Part of a small language model's weights: 210M tokens.
Each number is 128 + 24 x the weight over its row's rms, rounded and kept within 0 to 255. Layers, rows and columns count from 0. Numbers have three digits each. The size before them is the row's rms in percent of the matrix's.

# layer 2 MLP down (transposed), 512x128, rms 0.21, rows 249-303, columns 0-127
097:142113146153143111106158128126120127159146146130193151159142119152172103144156132130133142114118113140119136111103102135141123178103134097124104110153137101097168130143094146151105128137076116124152109110106107164073104134157156111095138138125109116161114143144123138185123174161113165159142137105144132119107096122116141117154142081123098110127141174120157181083099118165107107155126
109:184072196146131174125141126144105125110106132152120106105145150179137147144142126170135117104100105120122122121133151072122127151137110174124196121083160119129140157137109124139179133144120131133161125093121122141143094108106155124109127100119114142144110127140136117119162149110085141109110126142113121109133178172106101138126113094100143117157100090135145111149123100133164139094134
075:084151165150102147145090147140121134109156137131105144155118117154140151156133102156120118151144137096140136087123141137115071127133141152147106100179136128122158128157140115109144113135096093117115144159136091158130122107141134161151103101141123167124164139121132186105136142159120050118087118147127169110126110104148101167088131128145137095151114149116137132159075090145164113131144
079:112145159148139126137122092105106148114182132126136108169105109105176130142139130099145157128097167135114132134129171114139123153089136177122139182123178123109087157168096119138141114100110122146113116107161108128112157152160151124141086108106138148117143108104116176155144146145116153170131080128160122163143138179132145139104126126112117096151117079120144168112096141117148131141158
088:153141144138104153105065148068154108165137095124098150144142136138133115118120138136082138099133133102105130109143115097144087153120107107122140165137066143073134128142129102127122143142123138127097120136148120125155104133125112116129161100170142164177134088121134137112151111111166125118115090166142138126126122155136131138130195159149149092117107135102081113130134078132173127092123
117:157119141079090131110126128063095146138090120139087095142111105145117116157098127126114064108145097152163175110090140148076121111125152081132125119109133157132103119102165125162158147115145135128152124170129157123119108138102143138150115125132097103136121102144114110102127140141154148084155129128129143083124135129174131135087136138094144123135159083103090101161149134109127143124102
116:163108105064156171097144111107147173128133138127119143139091111089156115131161167109147128144126107134133086113125131099135111120158126076146144108124122084110162114147146171147102119128120172151163111153099128145174132102134156099143130123117140113138155128089157146116094152156133119132145168133167171138154134127124075112108153146141121133118122125100052139117108119114123139146155
117:136174161128097144148144163100124167071145131074146117163135145118086140116126122104092087141114155152142113143114148127132146137111115145109111166118108099128129135101130109109140146122123117125145110086138117146150129096105078141146104124103139118147132117080117161136108122126105140156108135098143136163117147162149120171068138155154097113119086077140147131126103176079150137088127
110:156150135116114138071122138111106081093121111144085122142109116134125145118137119126163128154122133079144116088168077128118107129132131111138147125137111142111168123146155120127136118133158159163092113128123117125135165100120151106075110119109116115163125098092137135088127134149114119081131120121124108128151163173181077125160134071125141125116060148115133126113105089143105090127091
093:123126134124154135094099132166101139095134082124132100143146117132128136136179111126168123122164114143132135106165112100150083083160134102141099192156151105135141118092101134122164147156103156109104146125097117107093162102100095100136090157126136121104116129100141121137180150123144154130127128119159148100177099149132143122145108160143116096175109087089116117118116117147108148094117
095:125107127136109140120109165124149131126135130161114095100155081101124100106146157097108138101118164107130128148151131131128119138095145112142125118144141106109149133146123148111133128137102123145099135116103140158059079112152128170089087142127111126115117082113174123134144145090109130145155148117107127112079137182141153116063152117084145147104111111099147156130136152170120096115191
114:153148119130093146111118135114101153136145158123084117102074099126145080115113098110156147147107113082115083163136081163168135139162132109135119149143107132119107075111159111092128090116137150114090113156134117157091146121118095109115114155144121109121105129115098134094082158091110103131133107134145104069124125096156119137120113127134115169120158106103095154140116122133110114101167
105:137138140125141118092121143148135147131190151136091127143158141156125132134144139141146108142134086074132132151084078209158127081083112153168105117129115166151196113170101122099135117131149102144114103112136113140140105123110132150134154144150117101112141122112139081118102135104116148152139102104098152109136144088088104112119125142133161146160116155109135120118090120140127119138144
109:146139147123134135111139129113133110134146144161145176109118132138113119131121161126115092114111116142159153155114134128075136200125134085132180160146164099105124122114118114135106137130084137111098088137079212119099104111167120131112083098152120111130128108137107148132150155127125109131092104098100126112154095158136123135106163144136134139131133123074103185143153118122159138125107
110:130122136131140152190123158102151119142155114111159138146136095139153125155123151101060165128083104156120159134115117143102140171137134136175168142124132147124123140158152139180163135092135156111089113110098133148109141111102132121131133166147119147120133146140150114148177136150116115125139105109096122142084109163148109148105138136137145057132102095144153126139112159084147112100164
104:104160079105148106117141125121160100105162100138187105075111102151148153084151138120106113107160149126118120108125180101160126173123110152118142108107125090108144099104095158099136128144080141134116147100146157117107157150086136164091119116123098127147109093100158145146096135169138121105132115143114110150136122129174144139099141144121100160108115117117125183111140093115136134114123
121:131125094120131158132135144066141167125140111172111103184141131175181069180161134123151134132106138149155083130097113139118120124115118123143133140099116129150136135137107092148122133129130150132120084128149118152125155127154113123158122139152134141144115150127120140153095139160159128083199119136148116123129121105115146134142104076136087133131121118116099099133122119116144152111209
081:124114113127080119126124139127115114125150111071132108109113106081117139140147145136144113139102130163121095139100107155127130128126148129126156118189072149132196138155133122111131083163126131170162146130144100150105117121146163089119127175112110160124120093130099079153122119117116176155107134109116127148134113105113074103125093145122120111124128134125151103121118092158184122078135
107:129145135105125132141125132137155095109135151124156136104141140106110134102139126141107094120108125122136155133108116115117082135096095139115136140120081107128085088097097106155136128116178160140094145144137129136112128134110113094113179157131081167161128127128133105138122171119154148161146104069118175176103132099111153131174109144122188152150105130117119136109192128102132116125176
093:136154124105137159135105134122137117150107127116093128126106094083156158098118116104095135105124155121127130099107163098146110148114099091083109115184130067113122176142106132095133141153137105128155101123064183100058144103122124138131097124162137103138117137096134153144144136127094130115149154144110166120129089139146161119094119136149135092141129129115164134137131089113161128150139
123:159122136115170138150120083103126177193124112142109131117114083096112121160145131112147128060131130147135142130121094128096092081114104154122120168169131141112133140135103157110121110160146154103125140131117113126090115132120111080155135119158131097131155109166134111142164138126145121114146124097115136126102106123090193100112106137135125175153154088145088100146154142092123123122128
119:154167112080126178127090131099188137139086136106103070118107169117096150089115116119134148120107164105122144179118130107133122094114116155131107098101124104145159149112128105125117145161124116120166095178126134142133156089119127138131124134166116134140102166129117126121094128141122125108190115146129114132127123165125150121102156111110166096110130102129155145166131126174096143151101
068:129122144123131153097109152161144136135113104142087135141128088091134133118125121159125134143099143145110133117133134115104090106117108121125111148140117117087163111089118146062105088131129122121162145113116108125114106101158159134112100124125125142083057132126088159143108095146091074112124130185107124153106154117120139092148092064141165089140110123144126137093149128130168104115111
087:153143080106092129107150119128133104125141106131099126129080112142170138116120144092123080154134074103119116150107094105149127124137099127125107131125150125132118093153134108151101099159146137126140167108109097107130133102122127144139133102153135145136123106124080084105120112174111188119147157112129136103127161139103151154140097122159133152141130045101093127128182139136153125180136
104:096172091127112162083123109157146139078109090112130132122108149114084075110138117099157161115163138105118131117173146134136112125097067161133116107158140098122093113172141135145093107115097158142138110137082124146113119153128108130161137123151119115155138133086103149184111130122143094137127129134135157140152127182171093104140141102142140167131148134140137115088139152130114125118130
097:122108156147150112140141177119144138143091151194130152122119115119146129126114098128130143155119129133102130140114123145129134135155162154135129111155105115137130084135142094058108127137121196098119107149146144154123146132116138069151148150109120166104145089162139147147168126143107153130136132140151161117130105137151169173132100114130099129113171111062090112142130094117129124155082
102:117128124135115112149135133090140141112128150145100144127115113156172103127124118118118125162175157139095118127130126166102107128119106127150107143148100092123083123052092157108092110144118156112114158128097139147082120128112121083134089102119151096138122166133097153133187156160129138133137134087173149129111142146153136095110131158137145126121090123147138152116127103120095161055135
120:103133158141130144064149149156111087139108129109132137133103186142129047072150150128141128103120115128127095155112139089114156090109086127171102138149124176145111094135128131126133131086101119144115115095119128112157184124133073113145121151139150142123129153169149090111116102125099122171136136129134141124111129124110107141142162109126131105124146136132177146132079122120117113120143
089:151143146136121135084120143141103152119141112107100131136150193119122144094163136134159127143158143098157160105158096119156140155145135163169110138094079110132131131114085138114135126072138094143104144136113135127071152127125129132094124181129148151132124128161131144146157124159138132151135133079155150130135116115148170172157143129172128125144125166112119149101163103181147104091134
104:123140120100118136114113129142128136109147100121080122122126054107123117132143152131176151116164159120125124092127128094180130129163156117114155109107084093141117180118083149142140154176132161109166120121113138121140142162080123166137136116110104120119082132160079155112107140149109117148131102104104084135098127157130145110098113135133145160102148139164128116110086116131165135149100
079:133152185125119126106113129073129095131159129146142145154157143124127142165086133132145129142114119110119133147096119096143108106134107113163159155114155094123110191101146107137149158138154146135120095156138146126073143125115147126150087136089110094114159145136125138144123113156182123152124132105133117134155118145153166125087138147179088102093147075121114185115120105145126157111141
094:137074166095117152147079141102121122136159122153159145122139120100129139187112135135084133126153139093121127105077120132123135130114129146120150148205115155112131101115120079152117116109144164124178149149088129118119117122093115123158144115172118142165119134132103122141200147132105118103120148145126129122124102143184141171133154140137134138104111112144135123115161153099113097097146
068:092130120141147120084159115156116129132161093123153110139163124150163107117143161139140143131121138122109128133082111146134127121138116114134103144151134147132157115125105153120182109134174158137069123147119105129146109133102142185138147141076124174135103066160154132170165107148112150090140131123094146135139154100106140159128110060115145116136105137136163125170089099145146113109126
115:131140142170101149130138145132152103128109117127097157176112102132153146119092137159117109158113161135146121125133127062171117182117143142150125119122099132132131202126143155134147110130112164116140088129135038123125129097161161113113089115145094129154163140099126150131136144112138141089118090145175134123123120165109168110117159112113157101119138126118120174125135148113124108135126
072:156124142116132171141109104080099153154162128149161139149172127059127128145133137137126144136149179119157152096099127174112083153143139124127096154122152122109134139105129116107115073143115129119093153139130143131079126142101146138138128099134126145091139125116099124134167141129114159094119114124078102129123167135121086144147123117128176105113100098110083193130105144133159123108134
100:154123154148148157119119119143145139108118097136142125141094121122115123138130108100089157100122167128110073106112130156169126184079101147159147168160140138139129133138132125139080108145141113154111189177129151125138162164153125130130121139131142140132117175094117111126214120171174151100153143179142140149120125115135122144130104166157113143123094124134138132131148101127144120142145
128:104130140126146147128125082137137134118093112117121113097089096180128178138120168106086160117153128124152119111136133131112106133101133115152136120145182077138111145177110139118117094176116109119152174128126125161131090109102147090130143126076127187131126134103152142093139181161152131121147130115107143158126111135105129121113163122148103124084107122113152182150154116152129135155148
097:135162159124131125099114143082132090154096094135151109139081121132098111149119061096124141140129071157150135085152174108147083103098150105158111125139150132127125125094172125146136148143138130099128124096118151102168137120125168141152159123108152122116090120193133125121120122137113148122139088138083149103134146106133164142140117110082117148122168124118150127124102150121156138168128
048:164173152133184159099154133099116115125145104098103119130183121136132121113094137123125123105169143184140177107071143137152107123098123077089162134103154110133096106143145114119123119154120112181099126129117119171090085127129128123128115131112094125117124091144150098129142133152117146110117091161128149172142117135101138159139120110099142090106085117133096114135109111148097136123145
099:158141137126123112155104148107129113126145137131141134109141153137082101134131141080171152146138133110113144118189087147143142114084156171095107153134122145153127165131113177134112161152144132138154097113095113126166142111130130106125072142116125133073158131103110078129119136175165137146129132157105156107144176134158129107116129145143094104100175120123180151124121136158127104157144
113:127125124125168106143093143122157117090148125153128129128116101094135154080133150179141133108141105118110075063117138120139123169141173114103110140102157110141130153134108121170118119125123142136156105171160158150109165132132080107118104109101125145083147129158104087152130109159106131129136126129134129129184125133140157146058161144123133132145179141136124139121096101147127132140079
073:092158169120092168139115153158106143165125114130119131181129111123129116124087148129117124164099148102112161125119118129146125143082098144141112111174131114123127121119141114113091136131176149120107138090128089132106105138110167161132135165133133163122099157144167140159149126146083128146086161120149148125117127133090147127130084076135144107103075112131125136153110078172163122137160
150:113110128141141121111091112136135179116167165119117134127149143085156169089177104128147165136145184141164100128156097174132111130150106123158094153139118169104132136120094099120104148146146108153143105139129153118114088142122139146119115135133126099113103174126124101141135151146107194111135109076140080121142101134103136122126102100104103094135108169104135121132093125108125147152160
115:152127141106113117115140151095143092106119135122167133135147125103147128157158132072119119162119142122115116101148157124143130122105133090098082105126068097139092159113128148131176154082106141138102165117150141087151112118117127120132098138157136125148078114120136138134100150099091122107125147125139101144147150213186129098126098132148142111110159119115135097110138155149104169148121
106:172132135172113108087128133120112153148111142138169124155128095142157110119142141096135155161120145094175155142156159101153122112171147109140151134131166132109101166146156104137146122109109103110162144127191142118111153139161136101138108159130142129093109161157142137163122126137139143122137113157092129150136113088078163136091129108127121105127110121138046171142138132142148104096130
110:163139147121113151124147108139143132108181118132148120133133100138159121167156093133122132118087125120138082104128155115109108142143116140171141134148141091119153111172162103128077114150108141127092133126123103122100149133146062121146152156095100181134139137095147135101137140170143100137135120094139093136173164176144124118076165102104131146115114158100161155112100133115120161110148
104:141115152114131125128152122090196169125170106133134097143157109113099088120120131144088135134153161133074090135130172117126118118125111141168132138087131131114168123118135145096157146158103095134096160113128117100151153106127117178126138120130125144150135139157108128122129097113123120145127099163157160169075134157165150145131145182105167157125142132188127152146110115117135140116097
131:146164151136183102087105117085123106153146106098164104158160133106160167156110123160137142140128122160113104126175155086072115134129120138102117112147179139135157122093147163140117150117103121135158167157122128159113126112130162112143137145111137126119125137099141099108119137137162127107108143139112125123128052131137150132124121113150135151125117093140143116131082168085121090157084
119:115134144113110138101119130146144153130128115150090104104094131155113128137137117122130130151142126110156131086133114145113100153131139140138105153107134084078121125158104101106115125141093136108169129145124130167070139092108100112132173116135151146144105086067128153114116154135129129128164067116125129163139143137105092156101147093118078086108137140125144124176129141110190176110156
086:128129130096110139143116138102140150149110144129113088123129195089091098143107135108081165102145172138110147168105155134105162141107146142129131131131121156165150171142216115137133131159118128129113179140117166121140132106119128137085093117097103138143132166110132150160178113138120120184119105132133134119101101145114141128119106124160154151094147123139134155144151165133104149123115
133:174117128135108078099121050167125154137134075137131178115077115135161139105114167117142149127166164113133111098141122075173136109125139142140179118154110133105136149120130135118100176123154104131108139119148101128134160117107087106117117103169138155122082151162124118149124153130106131139125126174147115100145123118109131108111120122074117111157115126114145122107152129144136162133134
086:154103130101143178131155087121112109148161141095129142132174125165127068156093127124155150110111148158075148065126150136136082111084132114158120117126098127117149116112174148092169114126145151128106115136112143150132139140140143118127167112094086116102151093112124128144163145137111112141106111156109118153105103115129117129132141107133122129076142086119118168134131110117177149096159
121:147139126107128146087108123174113147142144153131145110121176106140125107074113150146109120122113161129167133120170115103138121109105147121110122120156084079167116080142116133152143070112127133105135159167131122135103108107106117113128144190110084100140144142178133118142105111129135146150107053145118161197118121135152103139143117132116171133132148122115132126124114116141105135140092
105:158113178126156122121139107094131094125127133128115126163109120135137097133077148095094136097120135133096123131119116149120132110134155153127126125125150128137096144189137162169140135113124141134128148166124107129128083118177145103089139102122138154173072127151108178150135159128147119099164131147135112091089131132081150132093135122145113115121093099073177141108148139138136088133171
051:148150119127160166111129164127115137146149182112137142182105141112100145156130104139090077166108163106133090164108123127125147123146117129103114151110133164128105123121164133136111168187140189098155124142095176136134113115131133150078132147152096154166139160134133144117144142125102124163106132109127153112123100120124176104115133125165123167120121127092134115184133123107116127160141
# layer 2 MLP up, 512x128, rms 0.298, rows 250-303, columns 0-127
106:099091148077158101135145128178124119155099117116093105145110145142106138175146120127148113119131123122108066156114127108115139145121130152099117109112107148160184166088103130124167108117111102131140134128128091171100133145131175120148188126131105131123137133182107101103153113119099063143117146155129131129121173122146159147090161111129141107152118125159113111119148126105128141146158
070:074130152122094110113070139157096119145149146120111200131109144138118136127114114147122092166148154109139132153149091108125094119119118161140149118159106170115115118143138156156151107149102114130102157157131091168130101107111098158115124113095130198100138141106142169100124143160150118126124167088113123110126129153106139122087160110124111115156138177148149145145112108158138145142126
100:101130136170101131087134127153109129131121134135126145124137119092119094145100097100160088158123190151155123110180099146149103149121148152131107158141114144131104148150106138114103129111136112117105131184120155119139171112112122153135164146117136143123148174111119090133125137096175128106147136144147155102096105155137133139166122084122103095112171144114134137149060144161112149149174
085:117090127108123174131076129088124112125126116123124123129171153074138109129121117150129112130093161103141120106118118116168130112140111120131149193140110142129115100146106104108179142129122140114081102130155140136149087038108152108137131100128158128180106166123126133114145139124137168133139154156122134108105122092129101127156147115115123086147142159119113156108071098150116157127131
098:119147087159075137118125135132174078096126110090151170128135143128130168125118117118144156145136147041128095140142075127148161149149155160110127162138117149150106156142129146095107105140132123135119155097121097118110155170114099133115133144096154145085146140113130152143080110124119096104090135132132139164171090148124149138114135152115153159108138129115137129101126145132150121115079
101:151104143129150153112121158145082146134107117099158105122128138083134138113144094082143175135115101100110119176134116173108179094147133173119122149110140131135135108114104141131162112082120139163091176124140160165120145142120113147170112102114142145097146110096130135145096123133137110105139111105083167130158097132142113147139159105097087162152125127118106137120113136087099120162170
112:136089158133152114160150140195115113118137135126157070175146120108115117089116105128117113161124149133114133164154162176114110154116119150138096137133120122115118120150110165115102110112127087118124117142137113148162089137154116144123127160084114138133112126075089112123074146151135115112074146119152106105109126130149135168109102185128081126137138135162137147115129113148152116079153
091:153077201112149096127127131126121132098149082145129151121143145134140133146173102157115124128175144135082131157118096155091125105126136181147132151140117150112125111150103094112112138106149116111076130115140163119146110129132102137168122107107091133133110129116135136166142141139107151155142144091145161099139134092140163130153157066102103102102114153093143150123116146104080125096138
112:118099088179159135119086088088115124115129091153118132146111140122104143151110107137149133095131102138115110123184150153137110135135080177153105132124125106160149154165084126136140114153095161151135108140097082118119187103138154125127155152144118144118146120146112103129161139095143133145160172121129143128129186135117140086175140128149102120117098154119121120120122081096156128117106
109:102142119131119112126129149109134068159129107115132099139105150099168132122116135116145123148116088134083105177127071041120144133129140112151126136118146142115138130168138142138169122117138189135127128174137124156137112143118129120153121120140134119168089144146159128126132109148088125103094143110155140148142109074129098168124134099093137138142187126081100108151127103127155133106129
114:137137122110111133062149185141099139144139160139091101129134119130131120163136122148116123165146111089141111118103092108173198171164110093162142125138137154124168090071166121130130109112182129142151151139159121156156129141119118135137158127169120141140102145134144101149148128128108119125101160103107113138119117144127096082156094093137130150165121121132120111118161142142120106150158
141:102149164083132134111148105186121131123147131134082120157140137130131182144143136121123131132136102114120146112119145197115114082083125095160109115103134132145139088126111108096139127080119117173135099086160118118131078157146121148119146143158140109091129139123170116154096166113142120132139119134077121098153154105063106102162148153123130152129141155113121098129130153106113135137135
102:096126099106140159133182125098106161140146119112127150106097091141131148123169138096163162117154129105156136168101185172122140173077137119075116133108139106136118108141133142151131125151107139145145113159143134114132107126147140105153127099090156131121176107076150116136126111154134128083143111166105123115125091118130073105146136145141159130119123142102184119132110095116140138150097
120:197104104112171147099150125149157100112172119124131142123153121111134104167076152109128171117107097140086109146130070075135154130137122149098103172151091156124131124142147094122091167117130150161094088112141105139099126154131120165143140145121128115105151125096109126133107123109114108163130122124160111128122156164115147099161116135138121109095174120160119114155138110154126102132132
104:122124138143150125110126171159097125140080113126121135162143106111169143150103137135089146158112116134081150160074087137150139144126069137149151091147137151135160138138146133113100116128188152112132114141166124078095169129119129108117154125133113120112136158110126080105135154137117139136079149154137100125143145108080125116115132112164133134128175144152119093154130124088148115081159
127:118124160132157094107115123141138127119157128084130115164154167149121095119131119137163122143112151185110146147157135124141099121110139139142109144117087155118145098129090068095092135116127145133100120111114123094139131117155066131160123082136142113119146186130094064124117172115139164136125125141156136084124125140132133112084167149118106107126167114155136176121104122155147150115146
091:098124130101101122139142141164107114112150159135105135123072112124121196127134138151120109169145101159128113117159125163122132103126092108113124100142151157151186072122143122141119129146143084167131120100147089089124144139162101130146193126105133134115131140108138116131105142125103136141140113131125108156124122137115079102135096109118150174134096147168073095153127092097122122162108
111:160106107130115116079093095097147105147146102136128102135160177132158159123152122107175150167147127099129156132157149125108074118126117152131111127149132144130140158126164135132081128140150176148183124123125138129086122144101179146127124150140114136134073113103143152143083127107098156095109135119103126135103153151099085114119099127146141149118120146158105103126131149188141121112096
095:084144121093157131118138114185109153180136090143088188154116099127108124131106113112153124150149111091139132144077169124129150149115154151095129144132089128101142128125136130148105111138106104148136143125134112141109130136097123138121122122157146130119121162120165130130095120145171089104114166146141118103134200072104167106148147149161095122150117119100099097120114135112096127151097
112:102102105136118120097153118148127134104112133115114132143159150123097148179113115123152125115133135193164150110142154104160125089187108117143095093109121147117160114168141144127093106106114087182154136088148114098150162134162105127099139125130112098083138144139154149150084117108165166085102137102123139147127128095156138124130139116087146119173145123111112108116156140124105145101100
110:144150086092102140128099138163180147163112124126120121138162117105147136114105121150141130175066109122102150132117133118150123135145160177148150127089126119125103150145111115143114153130138133136151174120118139126144125146106098143095122121111160108118168166119154122146105075088158149113138140122103080125113128132104125120141135147116124134060142140099120106165110126203138101140079
073:111179115128097140135209112146131162102147093126142154128126083139143131156174179150181122094120153151092168127112114123127123128154139119111101152129124130119146107123145160131142097106097073149117124137155120108139109116125159156116135138119115112113067103117098142097157180107137097115130110153111130145112136100101112103143106124154169113124107139091159152152125150127136131168111
104:158155151108165093131175193165118138154134115115114109115132129096125153147116132115129134097114158123099122182110135137128152142093146126130117101137097097193085107166121088164134136154125130103109122085139105128169089053176153092131133150125134134131129099115146112138111152127114086124139131132158136135148130124142151122124165122136102077120142098134132094156112119116116122113108
099:125123094136140096125146144175120135143103202117147120123128119151133135125119144132137129133168118138146094125132160130118135132147129104144129117137120131110159127158136113110090145139104117144056157121175144096124160124141143120076079080154161101160139145085117154115112134102129176119128122094134115162070154081135111152143139139121089153167083121157145137159142113115097109122140
101:090121144114135144116125140156118058155111092094137083119163115100135161134112148090139137100132099115140136070100124124146151128132133176126143125144171124154141114137135126124132125150174125129107108077141125157142115137121127144132127120105146180136156123139155120145110100139090162141131160112109153139132137079149138150127163121133157129099156138096151133046089173124126112094105
098:114136086121076135154160157164123101140169121131087164116151106109142108191112142158124124135143123101172122125147136151092109113101103094145157128136077122151120086103164171142165113107138125142148115118150109149140089133126127125127112158104150135131128114087115137170057098159115078122158087122108101133112113118126132105130101118097155152136125133114139117104144154137121144098118
114:125083091126108121081148125177121141121128163144119135130115190116168096070141083096139103122158154151141125122116136152174147133124147120152105133117083167105108113146132126120074125146095099182086153139134153131143110137144100122124144124124149152137152155133115091096154144150135118141134127129174100110108118096137156138120140106123096131125121126176171166111122093128161107129141
073:129082139106117144114113123150172113123145146132148153103137102116111142123150089168121121146166139115136161135084160126118147107122132134122126118110144105164154069116107101117133095128124124092090114065175144131114127119143146155091158138080142077099177121139150143148101144090118119111159153119160112095098118084121092106133114137112141135150142142103154074154126120109132172136147
116:122142131086132154110093147111138117084097096103125146139155138129071152151113120114119142154135104128155085102142096155154107155154108129111109121144148128140128109184125121151170130128154128106161161148125122101085182118177101143123204130104125112133136148120125148090149164115142116126077138136114147117118150113149126177129148149168162130121129162123112121164107127136137149084118
093:135121116140106124132126136101149120102112128143150115135103134107147140127130171078120124095121124122112064125096126142158150114145118111107121096077145169186132182138120144146188130136175138131083127062131165124121113130146137112151117176123134143124176095117152146127113103139121124088077097105161131130091134090122147164123124143159145137131097135096138107102108148150127111105129
102:083134146142118153142136123135145072145099170116071133168125104125114112123127134149135123157145093115145116136188094113147114149168130133119145149073136173140134145116131147093114133136087095150141100161108101154111126164120117106123128107128160128076152140119130149129119117138126148111100129119123119130163170091096121092084187130108137140132125133115117088165137108147178093149115
076:139137125108099137110126133189091150119163131134132111128121151160137137115120144123092169159170113118119073123115166092095118110127116125145122128146111141147138125151082161116141103101135097117082130115171091107133106147122119155111180114104116193129092141138133144124118107124094149110134125124115107128127183123078144105168129133113117098144084119151152117136097074157139104138089
112:113133175104113111122137122129150141121110123138174136159121116092141141155090159083123087088112116121122140172119131151077152147098095138138103138107175156126104189146134126162108114126098115129093128150139145127168104125131143146155155124107152150122159131144116107159093118142121098149110111125116131121090105090124124174125111112111143065173145116092117172133074116117111145137111
092:161112141115150150119146119108111111138085114124183118163154080133096093091149133131167114136146157114152123115126108165129107099124157157181111148119118110133110188143123125131111126099122125096127134096110112114155156138121149142120144148147163130111085128079159142089145147160095129127179122120110125132166156132143116118136160161173132091122101150125160173139165099155139131089128
093:092166154129118090112110119131156108103138122099101117170145112082077164173154146104113114151125116146182105098115125139193131150130134095153123124096138145137102101165147091140144120125128168114095148125136183080136119106122121114133105160128173134116132147141105116142073146096125167128128146137132130133098160146134140137124099151148096123124078129127097103153131128158095125132127
134:103155118125105114173173153110103150167130127121109164150137096173078132132135141105125139124149090123150126165088165136161119143105142126119189136160120096078119077117107150109167086134093148087158108113134134111137141114056158120131138144130114126160131113104122144119125151127146115118153086145104072178130140104100151128129149122122127103142105154115137128128110137125129138149142
101:103086095082083151085168115149142171092134130173147119113113167145152139140102146155135129122118133104102118151142138156111123088132118144145123098114087135133127082115135177109136113146113122144116138134141147114161130113126137155110157149112176135092133135148188105131143099168105118154114177173125110152090139105141110124131155141145132123110134170123137138105075126144097121165095
061:135123141102129117111129143142143132156129099139089083145183121105109114124128134151120087195184131135135131114111102181156140124116080141136106131067198125102133142117107117108152105154107150157123150101156166148105142084118175145160121128132125128119149107137143092099183112145130169099122155135143133124082126087108115124119111111126155115112123113149110110140130110137142125144116
106:137169099066144151104092164127134088119127136091112113141136138093116097098117137151136119147086128178165145107112146137117118157190111140141145136145129126115163125132136130138124160147132124132156138142135121125154132081158113155117106116111143149103122165137094124123102125108129127069062130093111107161157156114116145148098112131115102125091102111158093120111125135153189135120089
107:181116037133152175150135160119124167133113141127155119109142149155116108100123107126131123135139092129142129136135129127116127145122135132158130075106149127129108098166147162121147137072102129120152125113102102156117117130158097139139129081126145163097151102110133133100095137106068125123144153120070117138123144107145132053147123089158115148146123132142118151156125143115116122095145
065:094153101158112108085098140175094120143121089104140148124151131125124109154126127143170098152179130124114128133120177134156163128130117154169119096124108166145133141122158116122180099134130141116111133101093128112147090131117116116154159173103097141134142151106105108116165153137131124110083125148081131098088116139140114136103110071144163139102082146133168126122132096140146132121175
134:138137146169153108122107123107117158122163134119142077130134164135148160142157102180139120174160150141158136126134106138121104106108117124173101121145122161140162145135110088100107132101083130102133101101116100078175119106132127093166133143147112120100133163123116118112113176132138199116117137131120100118131134130096103081141154118106106119114106110142097137134141148119190153146159
104:146094094165134149111117137119103108154144114135116106108152131129117118124094107142129136098145129119135159123106121101160122129143094178102079136123057151136080112141124136173104143150122166150108153151122140164154130118117137124099132144140139138152127146062118140108144089140119128097128183101147097103123135130098128110125105147111090118150113087169133151131135070093115088110085
117:122086104120140087140145131208123132149128126120156125164136135150091141185104101136147124201118160140140128132126165114144120107104148148125141127141069115131160135148100111111128125092101115141133146094113147095147120138128100130122162159116135112117142129158131122152128104156149099109093127102083124137139188113108128166101151144133074162087133122125128115123089132157125099117112
113:134107097140117103090167068106146160083147138184107110149165137154138160114085123135142155111173097129165143108100118155134124140134107135136100176091090112102101132089126118135091110124104137144129122119113099120110130091118127110150142126104132156141147089109133132126130138092114137145150154134117106151125145159118161087146145101170132090103124145128140145168124090173104141164098
119:089159141117131164110131102119151144106145140161147096117147089126103121116105169120081097119149144130110092129109137134114149132123133140155105125112134122115122128122114141137147104112143112149112119102142090122153119130221121125165170075127170136102185140083136130126126136102098111107108120180098123160099120145144123133145129180123171124121146168134137132174095097125109151101110
114:090177104125144118107134135143130153130148128058135105152157157152100150136139109124125095131182116105121117134163088171079150155121133126128148155122144089115164121098145153112143111129144121114095120110149129165127131107087158106153117100159116165141127111133130126122144115157119141142101154186103115128121114087119109094124123155127141144153120125137117146100124177076141076132075
118:113164099142131105166160150135121126175140187144084182146113110167110127129091126111128127126143127108150131142087150147145142151094124116132171141110133124068101080115101139106150123158094150098098136108172136112103117123077134127129120134126131105152126128088108155095102132120141144149130079115116117172103149088103126098106155151142096117149081144126119129154133135137116159154145
093:121141112104104138123127137151112119142146150109098138072126158094116186148102137191130088135132141103130144117072160165087142150171129117168128075120127122118130120126122122116114127151128128122148115115120156081150112092128113130109156136125158120170162128126123131101102161105154111117123165104145114138117157134117175125129078071149150119115083107150121139104122135134122132194134
127:154071103142139132086128097181173115118172161155119130142134193146201124116104125120129133104160155108153108125151130148149154116107124092140150107100078157098146104100091119105096128125110125141130130125115136139138144156103139119161175117177141143161098141159127104108174110121119116134101140165124126127116149115115132128131100126130088127132121115115156118103082111152133102136151
099:139133156154178138105153131144086125123162136122145124083108176178114136135106131156117159104157131156094128096146127151085198147125086141110134111110135161096105125136144120112109133195145126150111119100150171098134147065116137134143145136099130125147183096118107132102126146136128112144161134135148141094129114127105095138131108120108170114101112151138125125077111103120124148142135
111:128160116125135147152111122119128164118164143127136128079145142143115138116143134143090132126107104116140146119157158152179149116104160098114117094111122122122138110163137102145159089114116112109092151114170124102146104166125135135133182163134136125126135162160134114103137135079113093123085082132091150131139118145132097106156097151113213116096142113128121146080109103148107147172099
105:139141098091099119115135135135167127168090088106106167144134124093142120133102110102104172129137104118137059117084121164177124132154150112141169137131151120113157120156124151122181130126172121122152155099103101084110130113153125088148165129133134157150123129106117109112095110137132132124111087154118121189128110100153100116122136150141146131131115161158119139125168131156134139137072
053:107145144123121133106147143145153103132193139096107116104128129170149156176140172169122100187133107121121112143111105165125113124142192143169130092087112122125188108132139117131098114137135116111160145080133152099123136117112102169074150114098146164154126122145087131103092154156126120110110147089100119126112162102122139126115112114124131096133124118114121156095122110119110127146106